Part of a small language model's weights: vocabulary 16384, 11.6M parameters.
Each number is 50 + 12 x the weight over its row's rms, rounded and kept within 0 to 99. Layers, rows and columns count from 0. The size before them is the row's rms in percent of the matrix's.

# layer 7 MLP down (transposed), 640x160, rms 0.0766, rows 351-394, columns 80-159
094:66 49 51 61 37 25 37 35 63 34 40 37 61 34 71 63 44 42 44 42 42 49 42 59 11 32 50 30 37 52 30 37 48 50 58 46 53 61 41 64 62 55 56 31 38 59 56 31 46 29 57 39 54 34 39 63 43 53 48 65 38 26 40 79 40 69 37 52 54 37 54 47 52 38 48 50 73 36 50 61
102:70 51 40 56 59 49 44 68 60 50 46 55 52 53 36 69 40 68 41 50 36 54 54 59 55 38 55 29 47 57 62 60 70 36 52 54 29 30 31 60 56 79 65 71 51 49 48 55 64 45 48 61 58 46 58 38 48 43 39 36 34 44 62 43 57 55 49 59 55 47 63 47 51 79 36 45 65 45 41 37
105:50 57 86 42 72 67 32 39 58 71 45 21 63 30 48 46 53 61 53 57 64 64 50 60 44 32 58 38 40 41 59 36 40 33 34 50 55 43 42 57 50 49 48 40 57 43 57 52 53 41 43 31 47 55 44 45 50 63 50 43 28 51 39 68 48 53 67 34 42 58 40 37 39 26 56 79 49 70 51 64
091:50 35 62 51 54 51 57 53 63 59 41 67 34 51 58 41 43 51 63 46 26 64 53 52 42 72 57 59 61 52 50 59 59 50 61 31 61 56 37 45 65 69 55 69 41 24 47 71 51 38 52 64 58 50 27 50 65 44 63 50 40 40 44 50 59 38 39 44 33 58 50 51 38 46 44 55 44 38 48 32
106:57 36 68 52 76 51 76 60 53 44 28 43 63 26 58 53 64 39 27 54 43 64 36 57 59 39 37 44 48 46 63 56 50 38 64 53 65 50 33 24 43 31 49 47 50 45 49 63 50 58 60 41 51 40 55 39 49 59 45 66 33 46 45 40 42 58 38 73 28 57 54 37 39 44 58 39 54 38 41 41
127:35 51 69 57 34 34 62 31 47 58 58 49 51 39 69 36 63 69 39 43 57 49 68 59 60 37 53 62 66 35 53 60 57 41 54 50 51 47 64 71 36 50 46 34 36 30 39 31 50 33 56 35 56 55 60 56 51 64 82 66 28 40 51 72 46 65 74 52 70 55 67 44 77 48 37 41 59 45 54 37
053:43 58 46 44 29 52 55 41 48 43 59 24 59 62 78 54 47 55 70 46 57 55 48 51 54 58 54 16 47 39 56 36 62 48 46 42 65 50 62 36 51 73 41 34 58 58 31 50 35 53 56 47 65 52 77 41 61 34 38 58 46 49 48 53 44 56 23 57 58 54 63 53 68 35 45 34 57 58 55 34
095:48 46 55 59 46 49 52 56 51 59 55 44 44 48 49 66 51 54 45 38 41 60 66 51 75 52 63 48 61 43 46 64 55 62 45 57 51 41 50 56 58 68 50 53 60 57 46 69 44 51 88 71 37 52 49 53 43 39 62 47 53 53 57 45 53 52 42 39 80 42 35 63 70 55 50 52 55 51 63 33
096:47 48 58 60 40 63 41 51 52 46 60 31 61 36 48 45 48 58 42 48 62 60 15 37 41 60 38 53 40 10 47 71 46 38 45 73 70 53 66 38 46 31 49 55 43 42 61 45 59 68 52 47 53 26 47 46 43 31 55 34 27 55 36 56 34 46 63 31 41 46 61 28 45 59 65 45 57 66 45 56
089:50 40 27 50 40 58 48 48 63 49 27 53 48 64 51 42 49 61 53 60 60 49 48 38 76 51 66 35 59 56 66 44 64 47 38 50 55 57 66 29 44 59 58 44 33 32 67 52 51 42 41 50 47 44 47 58 67 60 43 62 46 46 39 23 62 66 33 33 49 49 33 59 50 37 47 30 94 49 32 33
099:52 45 54 51 45 37 51 59 53 41 47 36 66 45 65 46 52 47 39 41 30 47 45 46 47 51 50 43 64 59 66 41 72 44 60 46 54 68 17 52 56 70 43 68 60 29 36 37 36 46 61 37 38 75 70 42 35 16 56 71 33 39 55 29 36 73 40 62 29 52 42 30 46 62 30 41 53 59 45 16
113:42 36 54 61 59 44 51 54 43 58 53 40 49 43 38 51 25 48 48 57 45 44 38 75 57 58 69 42 60 44 45 58 31 33 72 46 50 37 56 23 54 65 21 59 55 39 74 56 69 48 55 54 55 74 35 37 60 52 52 61 52 54 53 56 46 60 49 47 43 43 54 36 53 42 48 50 61 46 61 54
109:50 58 58 33 60 70 56 52 43 60 43 45 57 57 59 35 60 62 32 68 54 72 30 54 32 47 33 63 46 42 55 38 64 33 51 45 35 90 44 47 47 63 58 53 52 61 78 40 57 51 55 39 28 51 50 44 50 51 49 61 45 50 47 33 42 39 59 51 60 46 78 37 51 60 64 58 68 72 49 32
106:59 58 33 53 68 60 57 78 63 54 46 60 51 61 53 30 59 49 43 69 38 38 53 32 41 46 54 34 53 48 51 53 29 54 44 42 23 67 45 32 43 72 23 47 55 48 46 63 46 41 43 55 44 41 76 28 55 56 51 60 58 60 46 62 58 42 34 28 37 53 61 51 43 26 59 75 50 64 56 60
111:64 47 54 69 41 55 50 55 40 60 43 65 29 47 55 72 70 47 54 50 52 80 65 47 55 40 47 62 56 60 66 49 44 46 52 63 39 44 30 56 52 38 57 44 56 45 38 58 30 71 45 62 43 58 56 55 61 63 54 31 47 47 46 42 72 49 37 76 74 42 61 62 41 74 31 45 43 53 26 47
098:35 47 74 44 28 24 54 60 59 29 37 66 40 44 66 52 49 64 48 42 45 52 52 35 34 28 47 63 42 58 52 61 33 47 45 67 53 67 62 45 53 59 43 60 41 29 66 60 72 59 40 62 49 56 49 41 20 39 62 64 74 54 43 55 29 53 37 48 67 61 52 57 67 62 53 66 44 60 52 23
097:58 56 21 50 38 65 69 45 64 59 54 40 61 35 69 75 39 43 62 44 68 63 41 67 65 50 53 25 56 61 56 69 41 46 56 56 50 59 49 36 41 21 58 63 66 84 30 55 82 64 56 60 50 67 45 60 58 79 37 43 53 66 49 58 41 38 50 60 36 42 61 68 45 43 49 43 56 58 65 40
118:49 33 55 59 43 61 67 40 76 54 41 49 69 49 46 45 63 50 34 43 36 55 44 44 34 55 44 57 71 50 50 74 61 30 48 48 35 56 60 34 61 61 50 48 58 50 36 46 54 64 34 47 57 39 48 38 73 44 67 23 28 62 39 49 58 52 71 87 52 51 52 25 60 49 38 17 63 54 59 47
101:43 47 90 42 58 68 47 57 55 43 46 34 38 52 55 53 56 39 45 46 35 62 67 50 42 50 40 58 25 37 40 50 41 42 57 63 53 66 43 62 73 50 51 32 54 32 50 34 70 55 55 33 53 53 45 60 60 54 33 44 73 54 36 51 37 49 52 55 67 41 59 56 62 41 30 50 63 72 51 39
101:56 47 44 43 55 60 47 72 69 50 51 48 61 69 52 49 28 52 48 72 50 54 68 56 54 39 21 61 42 55 59 43 51 72 41 50 59 50 49 80 48 42 58 51 54 40 31 49 40 38 45 42 59 16 43 47 52 31 48 52 61 39 46 53 49 53 62 38 44 42 39 43 55 25 47 53 35 45 29 50
105:42 58 40 42 54 50 55 40 60 59 66 36 49 39 66 54 52 44 55 55 38 41 70 64 61 33 24 49 46 46 32 50 45 38 23 60 49 28 64 73 49 53 42 51 57 51 32 49 45 67 51 70 40 46 59 34 48 54 72 57 25 34 72 34 52 52 83 25 53 62 48 24 51 32 66 46 68 64 61 37
105:48 53 60 57 45 43 71 64 71 32 63 31 63 46 46 30 65 45 14 62 61 52 67 55 49 65 36 39 58 50 51 45 63 41 42 46 33 48 16 47 51 57 57 48 34 56 66 51 47 42 44 39 69 56 50 27 50 54 74 42 39 48 62 43 26 41 42 72 59 32 51 55 69 37 63 32 47 35 44 68
105:38 44 58 70 49 59 56 35 55 46 53 53 36 54 56 42 71 38 56 58 46 48 39 46 52 50 47 59 47 60 70 42 71 35 47 35 61 62 57 42 58 27 65 62 55 46 39 64 46 47 48 47 49 39 48 61 48 55 54 35 30 58 52 54 70 64 54 60 39 60 41 55 51 64 52 33 56 59 29 43
105:49 43 77 18 56 64 40 56 60 38 33 57 68 37 55 47 46 44 33 47 55 67 35 31 54 62 61 47 38 55 67 63 32 55 44 51 62 68 38 39 61 67 61 54 70 29 50 62 57 70 68 42 39 47 49 37 63 27 52 40 49 56 42 44 24 47 55 45 27 55 42 46 62 29 54 56 52 39 63 57
100:13 42 47 50 46 53 30 46 42 40 44 52 56 44 21 62 34 49 58 76 62 35 58 50 36 66 58 67 51 39 36 48 41 52 66 49 49 47 26 67 31 44 69 50 36 46 58 64 37 33 59 41 45 23 58 24 62 73 42 66 47 68 57 46 59 44 44 41 53 54 52 34 50 59 58 43 44 45 48 37
102:52 44 77 66 50 52 46 44 44 42 49 31 50 29 61 53 46 38 62 41 51 40 39 49 43 34 18 53 49 57 19 43 50 40 45 55 63 50 66 68 46 34 27 54 36 50 58 59 62 55 49 48 51 33 63 42 41 36 45 49 13 48 65 28 47 61 61 25 42 50 60 34 40 32 43 51 37 49 64 51
101:62 31 68 48 45 40 51 35 70 74 61 40 37 54 51 14 36 40 65 55 62 41 61 48 35 42 69 29 66 48 37 57 62 46 53 56 66 24 44 65 59 47 39 42 62 66 77 44 44 47 60 70 53 46 61 44 57 54 49 47 34 54 40 54 53 22 64 54 53 40 50 67 48 36 59 62 56 49 47 54
095:54 46 47 35 53 66 45 46 71 58 31 62 51 67 42 45 54 49 56 44 48 69 45 63 38 62 36 31 46 52 81 60 53 44 43 41 59 45 42 48 43 54 48 64 39 20 55 52 60 65 49 47 69 46 52 44 47 50 29 56 32 47 63 62 49 47 32 49 52 37 36 64 61 59 34 69 56 29 51 44
093:41 47 54 55 59 49 65 70 66 57 47 40 55 61 50 56 56 57 75 50 46 64 61 39 16 65 57 36 52 50 53 61 53 30 36 54 42 44 45 48 65 39 58 54 60 66 71 47 33 31 41 39 44 38 31 81 54 54 48 49 25 56 35 60 70 37 41 70 56 65 69 47 55 36 61 58 45 62 51 42
097:32 45 96 40 54 56 47 53 40 27 43 39 52 43 50 64 45 45 53 56 57 55 50 50 39 42 14 38 51 46 37 62 43 31 48 48 73 37 57 46 45 54 42 35 59 62 49 40 48 59 54 55 37 64 29 43 52 56 55 28 51 32 52 42 65 28 53 58 55 67 32 42 55 38 47 41 57 44 41 75
102:32 43 46 55 22 68 48 41 71 46 41 46 51 53 56 34 66 53 44 41 49 54 57 59 69 47 59 55 36 58 60 48 49 46 32 39 52 53 47 45 32 49 40 29 43 67 40 52 35 40 44 52 62 42 35 60 65 58 41 51 65 29 44 70 55 59 44 70 50 38 65 64 55 55 40 49 55 54 21 60
093:67 45 40 51 45 39 65 39 65 43 41 73 56 44 50 46 51 46 67 26 37 46 37 36 69 60 73 39 55 50 64 62 46 61 39 45 43 42 45 44 54 51 38 52 65 79 36 65 67 44 35 66 56 56 59 53 57 49 70 45 54 27 37 33 58 55 35 56 68 50 58 59 59 54 38 52 86 38 49 49
095:49 54 44 66 54 44 41 54 52 41 55 46 70 49 35 68 56 36 60 50 43 49 54 50 53 51 70 65 59 60 62 34 50 32 45 71 44 37 27 48 34 57 46 53 32 57 52 46 48 40 51 38 48 74 50 46 53 48 51 43 48 58 36 38 69 39 42 73 63 28 59 26 53 39 41 58 27 46 38 48
102:35 56 39 61 44 61 54 50 52 49 59 49 50 41 56 43 44 38 44 57 34 48 62 53 42 47 26 30 62 73 42 55 46 54 51 36 62 57 31 69 73 54 44 55 45 62 63 48 54 38 44 34 56 34 46 62 39 37 53 65 00 53 41 45 34 72 50 54 58 38 45 50 60 34 60 44 42 48 52 70
108:53 59 49 63 48 35 62 56 47 54 59 39 41 38 36 63 67 59 37 64 50 48 39 76 56 40 52 61 57 51 75 35 81 12 72 55 55 46 48 33 44 48 47 55 44 62 63 55 29 34 46 36 59 39 45 55 40 60 45 61 46 60 53 44 58 34 47 82 47 49 55 54 49 57 65 58 77 56 45 42
113:42 43 35 54 51 66 53 54 58 60 44 55 54 39 59 48 62 63 41 59 31 57 58 58 58 63 59 28 60 39 58 56 73 59 50 58 39 53 50 31 29 55 53 63 46 70 45 49 65 40 58 58 41 58 35 53 55 36 49 33 64 68 49 62 43 57 43 45 60 41 44 47 35 49 39 37 50 47 62 47
096:45 92 40 42 51 60 34 40 39 55 65 38 50 67 40 55 68 35 48 46 70 53 29 55 49 56 57 30 50 43 41 53 57 50 61 39 57 43 59 61 46 53 50 72 55 66 48 62 64 32 23 37 35 76 57 47 67 61 62 54 48 51 50 39 30 51 48 51 59 59 55 57 36 59 65 60 30 52 65 37
096:60 64 44 64 58 31 61 63 32 41 48 63 43 47 61 76 58 55 48 22 36 33 58 59 54 45 62 42 64 60 61 41 62 53 45 55 48 60 43 46 52 61 50 37 73 54 36 61 60 37 48 61 74 61 73 61 57 65 28 56 67 51 60 41 48 58 21 46 69 17 35 48 56 50 50 50 54 62 36 44
102:48 43 38 58 71 47 66 27 60 39 50 61 63 56 53 47 51 53 47 63 54 27 43 75 45 43 51 44 51 70 59 59 49 26 43 42 45 59 54 29 52 48 45 62 59 50 39 41 42 33 54 62 49 29 43 37 27 57 64 50 58 45 65 55 49 32 86 44 20 44 58 39 64 35 52 65 54 57 68 31
088:60 48 67 47 68 54 48 53 45 52 44 40 35 61 50 38 37 40 35 42 50 46 45 56 59 45 67 47 68 50 57 46 34 36 66 47 50 25 67 41 54 72 68 48 39 20 69 58 45 49 44 72 61 52 57 42 32 44 49 37 67 59 33 40 46 54 61 62 66 67 47 37 45 20 59 59 56 54 68 47
089:47 44 54 59 46 54 49 63 47 70 35 50 72 36 56 70 46 41 42 54 44 44 46 41 13 37 44 46 54 57 73 54 71 47 51 50 54 58 60 23 62 48 60 44 23 40 43 36 67 55 54 37 32 46 56 58 46 66 55 51 32 35 34 50 50 51 62 46 38 54 50 33 69 44 59 53 67 38 46 58
102:47 46 78 43 64 83 52 32 59 76 40 45 46 40 38 35 43 76 59 38 61 51 41 33 54 42 35 56 60 34 59 42 59 50 44 51 47 95 42 53 46 49 49 45 38 56 66 51 52 52 52 48 33 59 49 44 53 30 40 54 14 49 47 58 58 46 45 54 57 49 50 41 34 57 39 46 57 53 53 33
098:47 59 55 52 51 36 33 41 46 58 61 43 47 54 44 60 55 71 37 48 74 45 51 51 72 44 67 49 39 32 28 55 49 55 53 37 43 33 42 52 44 44 41 43 66 69 47 52 40 46 50 31 57 56 53 74 49 22 54 27 56 29 53 55 84 30 46 35 43 34 59 62 54 65 57 62 59 49 39 34
112:66 46 21 45 46 45 51 49 52 76 57 61 51 66 57 63 54 45 66 51 40 46 52 59 51 56 46 43 54 49 56 33 59 45 29 61 53 30 43 50 28 58 57 37 63 43 51 36 74 47 62 48 48 61 54 55 32 61 39 60 37 67 23 41 64 63 49 81 72 58 65 73 44 80 43 65 56 57 40 54
# layer 7 MLP up, 640x160, rms 0.066, rows 352-395, columns 80-159
104:53 43 44 46 66 45 33 53 55 43 57 28 34 33 24 64 57 33 68 51 51 70 56 48 60 59 72 46 56 43 38 47 49 38 48 35 54 55 56 54 51 38 32 39 62 63 67 47 46 46 54 37 55 61 43 58 73 43 54 56 70 47 67 54 72 50 57 33 75 51 37 52 46 41 29 53 47 48 69 76
112:57 61 59 45 57 45 48 49 46 69 37 35 27 44 59 63 72 33 41 41 46 31 44 77 53 39 54 57 41 57 57 59 58 33 44 35 45 26 55 52 52 59 59 63 66 21 45 38 71 46 50 44 55 63 24 49 38 74 50 60 44 29 48 47 62 55 62 43 46 46 64 49 49 57 24 68 42 59 45 52
092:68 48 43 38 56 32 54 57 53 51 53 66 68 44 54 50 40 67 33 56 53 46 47 63 38 43 41 46 26 71 57 14 67 63 62 52 43 47 47 65 33 60 36 64 27 65 58 40 34 30 46 26 42 40 57 64 45 57 48 55 51 61 41 60 38 55 43 54 37 53 44 41 44 65 74 60 27 53 58 34
108:39 46 49 49 42 61 47 61 44 55 56 36 59 57 30 67 38 41 52 58 57 38 50 60 45 40 40 76 38 66 53 75 37 60 47 35 45 51 69 62 44 45 35 53 49 59 45 52 38 54 60 30 29 62 47 59 39 34 46 42 52 50 33 64 64 55 54 34 52 59 53 37 41 44 54 80 46 46 48 66
120:37 40 53 41 90 44 63 64 46 49 50 52 52 36 47 32 62 61 58 46 57 54 37 56 80 39 46 39 30 53 41 58 46 47 62 22 48 55 52 50 59 50 40 59 45 43 70 30 56 36 48 45 42 60 35 39 62 66 43 66 75 36 43 60 50 68 38 60 45 40 58 60 54 54 56 52 27 58 81 59
061:36 49 34 57 66 40 37 64 28 56 24 49 31 38 53 36 61 44 61 61 24 37 44 46 61 48 53 63 21 59 33 62 41 60 58 27 43 39 50 49 49 53 29 44 30 49 67 49 56 48 51 43 66 48 46 43 52 48 44 54 57 33 56 42 52 51 53 54 48 50 49 65 34 66 51 60 32 70 54 63
093:41 67 38 56 65 45 55 49 43 52 42 61 70 48 34 35 50 61 35 74 57 40 60 50 55 65 56 68 27 55 54 75 37 58 63 51 08 33 45 58 82 43 47 44 36 58 67 50 33 46 44 50 47 64 33 42 31 54 62 29 64 40 33 39 50 45 49 41 39 40 51 45 62 45 57 47 52 45 44 67
096:44 51 43 61 66 27 43 54 58 61 59 60 43 66 53 60 35 57 65 57 35 55 52 67 76 61 44 46 45 69 38 43 56 48 71 45 41 01 51 67 57 75 56 64 60 74 40 57 26 55 40 56 67 65 32 49 45 63 65 41 57 36 44 47 63 51 45 29 53 50 70 49 19 62 45 62 26 38 32 57
085:41 58 58 43 69 61 62 41 48 25 24 32 51 64 52 55 46 54 50 65 50 64 29 53 85 47 73 38 36 66 45 44 46 52 59 59 46 54 64 41 50 42 55 50 46 42 56 37 66 37 58 38 45 51 26 39 47 77 45 45 40 24 49 50 35 58 38 52 66 36 59 48 49 61 41 37 59 47 39 47
104:73 57 25 49 45 35 46 68 43 50 61 48 45 44 49 54 26 56 64 44 50 49 24 51 46 59 70 46 42 50 69 52 31 49 57 54 40 45 57 64 33 51 48 51 56 50 37 30 41 44 36 66 67 59 47 33 58 28 39 69 71 45 46 31 47 57 62 68 48 42 46 53 44 54 36 33 55 68 66 54
109:59 63 31 60 52 52 39 81 40 50 28 40 59 13 51 45 56 56 43 40 47 64 43 41 49 45 50 38 48 55 60 42 48 40 61 44 62 50 42 45 37 58 60 39 67 41 59 42 36 41 53 47 51 39 62 45 41 60 54 58 64 58 83 39 49 52 49 65 51 57 45 64 31 75 38 28 30 59 41 76
115:43 33 42 36 58 57 51 57 47 68 42 48 34 29 62 46 31 52 46 69 64 34 58 37 52 36 43 40 39 33 36 51 57 65 58 41 44 63 55 47 54 46 60 41 62 61 68 49 45 79 56 26 56 51 33 42 35 53 35 68 45 55 55 61 65 39 52 55 59 65 37 50 35 54 58 38 55 51 41 54
100:66 44 16 56 71 52 33 57 47 67 65 66 35 31 35 39 68 56 54 37 51 49 39 43 50 60 52 56 59 86 57 34 37 42 69 31 40 35 54 53 35 66 52 56 60 39 39 52 37 69 71 51 54 80 37 40 15 42 39 66 57 52 40 30 56 59 77 44 54 53 72 58 56 50 52 73 54 52 36 75
112:56 42 44 44 71 46 37 68 48 60 49 31 44 46 52 48 51 47 36 59 37 33 43 45 58 67 44 64 48 60 44 47 58 53 38 48 54 44 67 42 57 55 63 44 63 58 93 49 59 38 65 69 47 61 67 45 43 42 44 47 43 28 53 39 91 25 68 43 50 59 34 67 32 42 55 56 36 60 47 48
097:31 69 34 55 48 40 59 80 43 40 47 56 57 40 65 43 56 61 42 58 42 44 56 51 46 52 40 45 50 41 22 51 44 36 66 30 36 40 49 65 34 55 53 29 65 47 40 43 42 80 37 50 53 57 43 46 26 18 73 51 54 36 71 44 49 75 50 49 43 57 60 53 42 65 53 48 55 69 47 53
096:61 26 34 63 35 59 29 36 52 38 37 50 22 49 53 43 49 46 43 55 58 67 53 52 49 47 69 40 45 72 27 55 35 69 64 24 52 49 74 35 53 35 44 76 51 41 40 41 47 74 56 53 51 48 69 51 56 52 34 60 55 49 46 49 47 23 59 34 44 56 50 38 52 62 51 54 43 58 38 68
114:58 41 42 55 53 43 67 45 42 53 47 43 52 52 39 57 66 44 39 76 36 56 45 49 59 52 60 66 51 52 58 67 53 71 62 40 54 46 44 45 60 60 62 40 64 64 52 56 58 55 37 43 63 62 50 39 39 33 45 77 86 71 43 39 30 57 52 58 58 76 45 54 46 56 33 48 43 65 34 60
101:38 43 52 46 68 44 47 48 26 81 16 42 39 44 32 48 47 69 52 45 80 29 60 58 52 51 45 41 46 52 69 65 28 66 38 39 59 39 75 66 69 49 48 36 62 41 50 36 42 53 36 38 41 45 28 49 50 41 29 48 46 56 51 33 46 54 68 39 56 57 36 70 58 41 41 56 48 56 54 50
099:56 55 53 56 62 54 32 86 63 51 53 34 64 59 60 50 52 63 44 61 41 44 60 54 70 61 49 56 29 63 46 52 58 41 42 57 59 55 40 62 54 38 48 51 49 45 76 68 44 60 45 54 61 60 38 58 47 38 26 31 66 43 47 56 58 46 53 69 39 55 58 59 36 51 29 74 46 40 72 66
100:38 47 24 48 49 29 56 52 48 34 61 47 56 50 35 64 73 46 46 51 52 56 59 41 58 42 60 63 43 57 62 50 37 53 49 37 46 34 57 74 48 36 37 49 63 36 50 50 42 55 60 53 45 55 62 50 44 41 52 57 53 37 57 40 56 42 73 27 55 54 22 50 37 58 34 49 68 63 56 39
105:60 28 40 44 72 73 46 75 48 43 55 48 51 55 57 53 40 43 50 72 44 63 42 47 65 54 47 52 55 52 54 39 50 60 62 56 36 34 65 40 27 37 72 27 55 44 37 34 64 57 66 55 59 48 26 54 34 62 42 47 47 47 58 45 35 41 48 55 30 51 67 88 47 38 58 38 50 62 66 54
112:49 49 52 65 69 52 57 55 62 71 43 57 53 53 52 59 53 28 55 54 36 45 39 54 34 52 47 56 33 54 44 51 36 43 65 11 50 20 50 52 67 21 36 29 43 71 58 28 61 50 68 42 54 52 72 34 59 74 64 67 42 23 66 42 62 63 46 52 45 39 50 50 34 64 26 60 41 53 72 44
107:44 35 47 27 69 65 62 51 55 67 46 49 35 66 44 60 44 57 26 69 32 58 55 44 65 74 48 55 40 43 69 47 54 52 64 45 52 48 50 65 44 39 41 33 53 48 44 49 59 49 51 27 59 45 55 34 53 48 47 52 61 38 44 41 57 43 50 57 40 55 69 61 44 40 66 40 54 49 51 56
104:32 51 37 51 62 56 36 39 37 67 43 56 57 45 47 53 59 68 39 42 55 52 49 72 35 51 40 66 50 47 55 57 46 34 54 61 29 56 37 54 41 42 72 68 47 34 51 46 65 46 74 70 51 54 51 43 12 29 35 47 49 60 43 60 52 70 61 62 31 63 53 58 36 61 51 60 51 53 38 57
109:48 49 39 48 74 49 59 49 41 69 54 52 42 54 45 43 63 35 39 50 40 39 53 90 57 40 57 49 61 75 37 58 65 44 58 61 51 09 54 40 60 49 36 70 63 66 61 64 49 46 39 44 27 61 44 62 43 71 59 66 58 31 63 53 72 37 55 36 65 68 58 48 31 47 37 67 57 48 49 48
104:39 67 57 50 52 40 58 57 45 50 52 46 42 70 48 53 48 56 36 38 47 44 38 45 70 59 68 55 26 54 58 61 30 78 47 49 47 33 42 32 60 58 66 55 54 38 40 68 46 46 64 48 48 55 52 61 38 36 38 45 45 51 55 49 48 54 42 47 45 52 71 54 42 67 25 30 46 53 54 46
098:46 56 50 42 68 65 56 50 43 47 43 25 57 19 52 37 80 56 67 49 50 51 42 46 65 61 36 65 51 47 35 48 38 41 57 52 52 41 46 59 36 49 43 35 47 54 63 51 71 64 47 57 37 47 42 54 47 47 33 46 44 61 52 55 60 53 69 21 47 37 45 42 34 55 84 76 41 68 53 56
092:60 34 48 47 51 53 36 45 47 24 51 15 52 42 35 40 53 52 53 36 46 35 33 66 35 46 51 53 58 47 32 45 54 67 59 41 63 63 43 63 47 43 67 28 63 64 51 42 65 49 65 32 51 46 39 66 29 52 33 68 52 37 60 44 70 55 47 51 65 61 62 64 46 45 52 60 30 44 53 46
097:69 52 68 48 52 45 67 38 32 54 50 48 30 51 46 49 50 52 49 55 35 46 59 81 42 72 40 61 53 60 53 46 48 47 58 47 39 41 35 62 43 55 50 37 61 75 49 43 50 55 41 56 39 68 33 44 46 38 49 65 51 61 45 43 62 47 54 33 39 73 47 59 48 58 43 52 42 48 38 55
100:49 36 52 43 59 65 34 69 49 50 54 31 45 24 57 50 45 51 78 62 65 57 31 43 64 61 41 72 42 35 21 46 35 46 63 50 45 59 67 83 54 63 53 47 48 64 58 49 76 74 53 57 48 62 50 37 42 60 37 43 53 55 57 63 32 24 47 52 52 44 37 41 38 49 50 48 29 56 53 64
090:68 66 52 48 57 66 71 53 43 49 53 49 25 38 36 44 55 30 47 59 62 57 48 45 31 56 52 48 35 56 39 59 38 78 52 57 43 53 59 52 43 36 76 47 39 56 69 52 55 34 48 55 59 54 62 50 31 59 53 63 61 31 48 62 33 43 42 36 68 58 71 57 51 63 45 51 51 49 53 44
094:37 42 65 49 44 50 59 67 54 63 45 40 41 62 38 60 55 47 62 44 71 61 61 50 52 70 53 42 43 53 29 52 51 43 43 55 81 47 53 40 42 32 35 60 37 31 63 41 32 54 36 49 53 54 50 53 58 60 36 51 46 48 45 52 70 64 54 41 47 56 55 48 45 60 43 44 47 43 55 58
100:30 38 46 51 40 48 45 64 37 59 30 42 36 34 43 45 48 68 35 45 48 50 49 48 35 66 41 56 51 58 62 57 45 42 66 43 57 45 50 75 74 64 68 48 48 52 52 58 64 20 24 48 65 43 49 31 29 38 36 60 50 40 38 59 45 69 53 59 38 57 38 67 42 48 68 45 46 32 67 56
112:69 62 46 45 75 72 80 45 58 49 38 39 41 50 39 14 59 43 92 43 49 61 33 41 65 77 50 58 53 33 51 51 63 48 50 60 49 50 36 39 36 30 50 64 54 50 49 40 39 48 41 28 33 61 50 46 48 34 58 39 56 51 47 40 71 36 36 33 49 57 56 65 37 49 53 50 44 48 59 52
110:58 37 42 40 50 60 45 61 56 67 35 47 34 53 29 45 28 52 46 70 48 51 45 62 63 52 48 43 50 45 60 46 59 60 68 39 35 31 63 38 26 50 35 72 27 41 44 64 48 33 55 34 44 74 33 44 41 39 58 28 53 46 48 60 48 48 74 53 17 61 53 47 51 47 55 47 54 46 52 73
096:40 43 59 77 50 32 57 36 49 48 44 61 51 64 45 43 49 58 27 53 45 38 56 65 28 56 76 47 60 48 66 39 51 55 59 51 33 46 42 60 38 40 32 68 50 41 48 70 65 58 43 51 36 51 40 47 34 62 55 43 43 39 59 36 46 42 54 42 40 50 47 58 37 58 40 54 40 55 45 63
090:51 46 53 43 45 47 55 50 53 29 40 58 22 71 52 49 48 47 28 47 46 46 39 49 49 68 53 47 37 64 25 54 46 43 54 47 49 32 53 35 51 36 38 39 43 32 31 65 64 51 45 62 73 56 52 59 47 39 57 60 70 46 53 62 33 51 61 43 37 50 52 46 46 46 54 41 75 68 49 34
102:75 49 38 57 47 58 56 60 34 66 48 46 60 45 64 34 46 65 49 53 59 38 48 61 37 34 57 69 17 73 46 33 43 54 63 45 46 51 50 61 60 16 55 59 77 49 41 50 60 56 47 52 50 38 46 30 48 50 30 43 59 44 78 51 57 73 51 53 46 62 33 58 44 61 48 39 57 39 57 57
085:58 51 57 53 48 48 37 32 24 47 51 52 55 42 46 53 49 55 56 55 60 59 60 78 36 70 69 53 57 59 62 56 55 45 55 67 51 58 43 43 34 58 50 53 52 49 44 35 37 59 57 38 64 59 31 53 68 40 58 54 48 65 50 42 51 48 62 61 51 57 43 46 55 74 47 52 76 30 57 55
094:60 42 53 37 42 59 42 53 52 56 44 54 37 59 50 53 44 55 74 64 52 51 55 55 57 52 44 42 42 43 24 45 36 40 43 54 53 57 47 57 47 65 66 53 56 49 51 55 33 65 30 47 66 52 52 29 32 30 64 71 58 51 64 53 46 47 44 29 56 45 71 50 38 53 47 66 08 60 46 56
111:55 48 30 50 77 57 50 50 44 61 51 43 52 38 54 48 52 42 58 47 30 50 37 53 54 56 42 61 36 52 38 58 53 55 47 39 60 65 47 47 53 41 44 56 44 25 75 52 73 66 72 44 66 61 52 43 44 45 31 63 38 63 43 30 69 41 50 72 56 62 26 39 47 47 45 25 40 53 58 57
097:34 31 47 44 72 51 59 54 37 43 48 51 57 38 59 48 48 49 60 32 27 65 42 41 47 58 51 33 41 48 65 37 49 46 46 44 65 50 40 37 49 42 42 42 44 26 66 76 56 56 38 40 33 47 50 49 54 35 64 67 69 36 52 49 56 55 43 30 48 69 46 37 48 45 46 40 46 42 66 59
112:29 58 56 40 50 58 37 49 49 53 39 63 44 55 44 49 60 53 81 88 77 52 26 69 43 62 36 52 41 34 47 50 45 56 45 31 74 51 68 59 50 47 30 53 45 46 49 27 56 50 71 26 51 46 35 46 45 45 53 50 50 42 47 62 44 45 58 43 36 38 27 66 32 51 56 69 51 64 61 49
095:54 17 47 35 65 41 58 55 36 53 41 50 30 33 32 35 37 65 70 52 44 49 45 48 74 66 58 49 47 45 61 74 50 63 50 48 69 36 43 52 57 33 54 59 34 68 61 68 77 58 61 50 53 58 43 65 54 48 66 50 61 51 43 56 49 50 45 40 27 52 47 34 52 51 66 64 66 32 59 70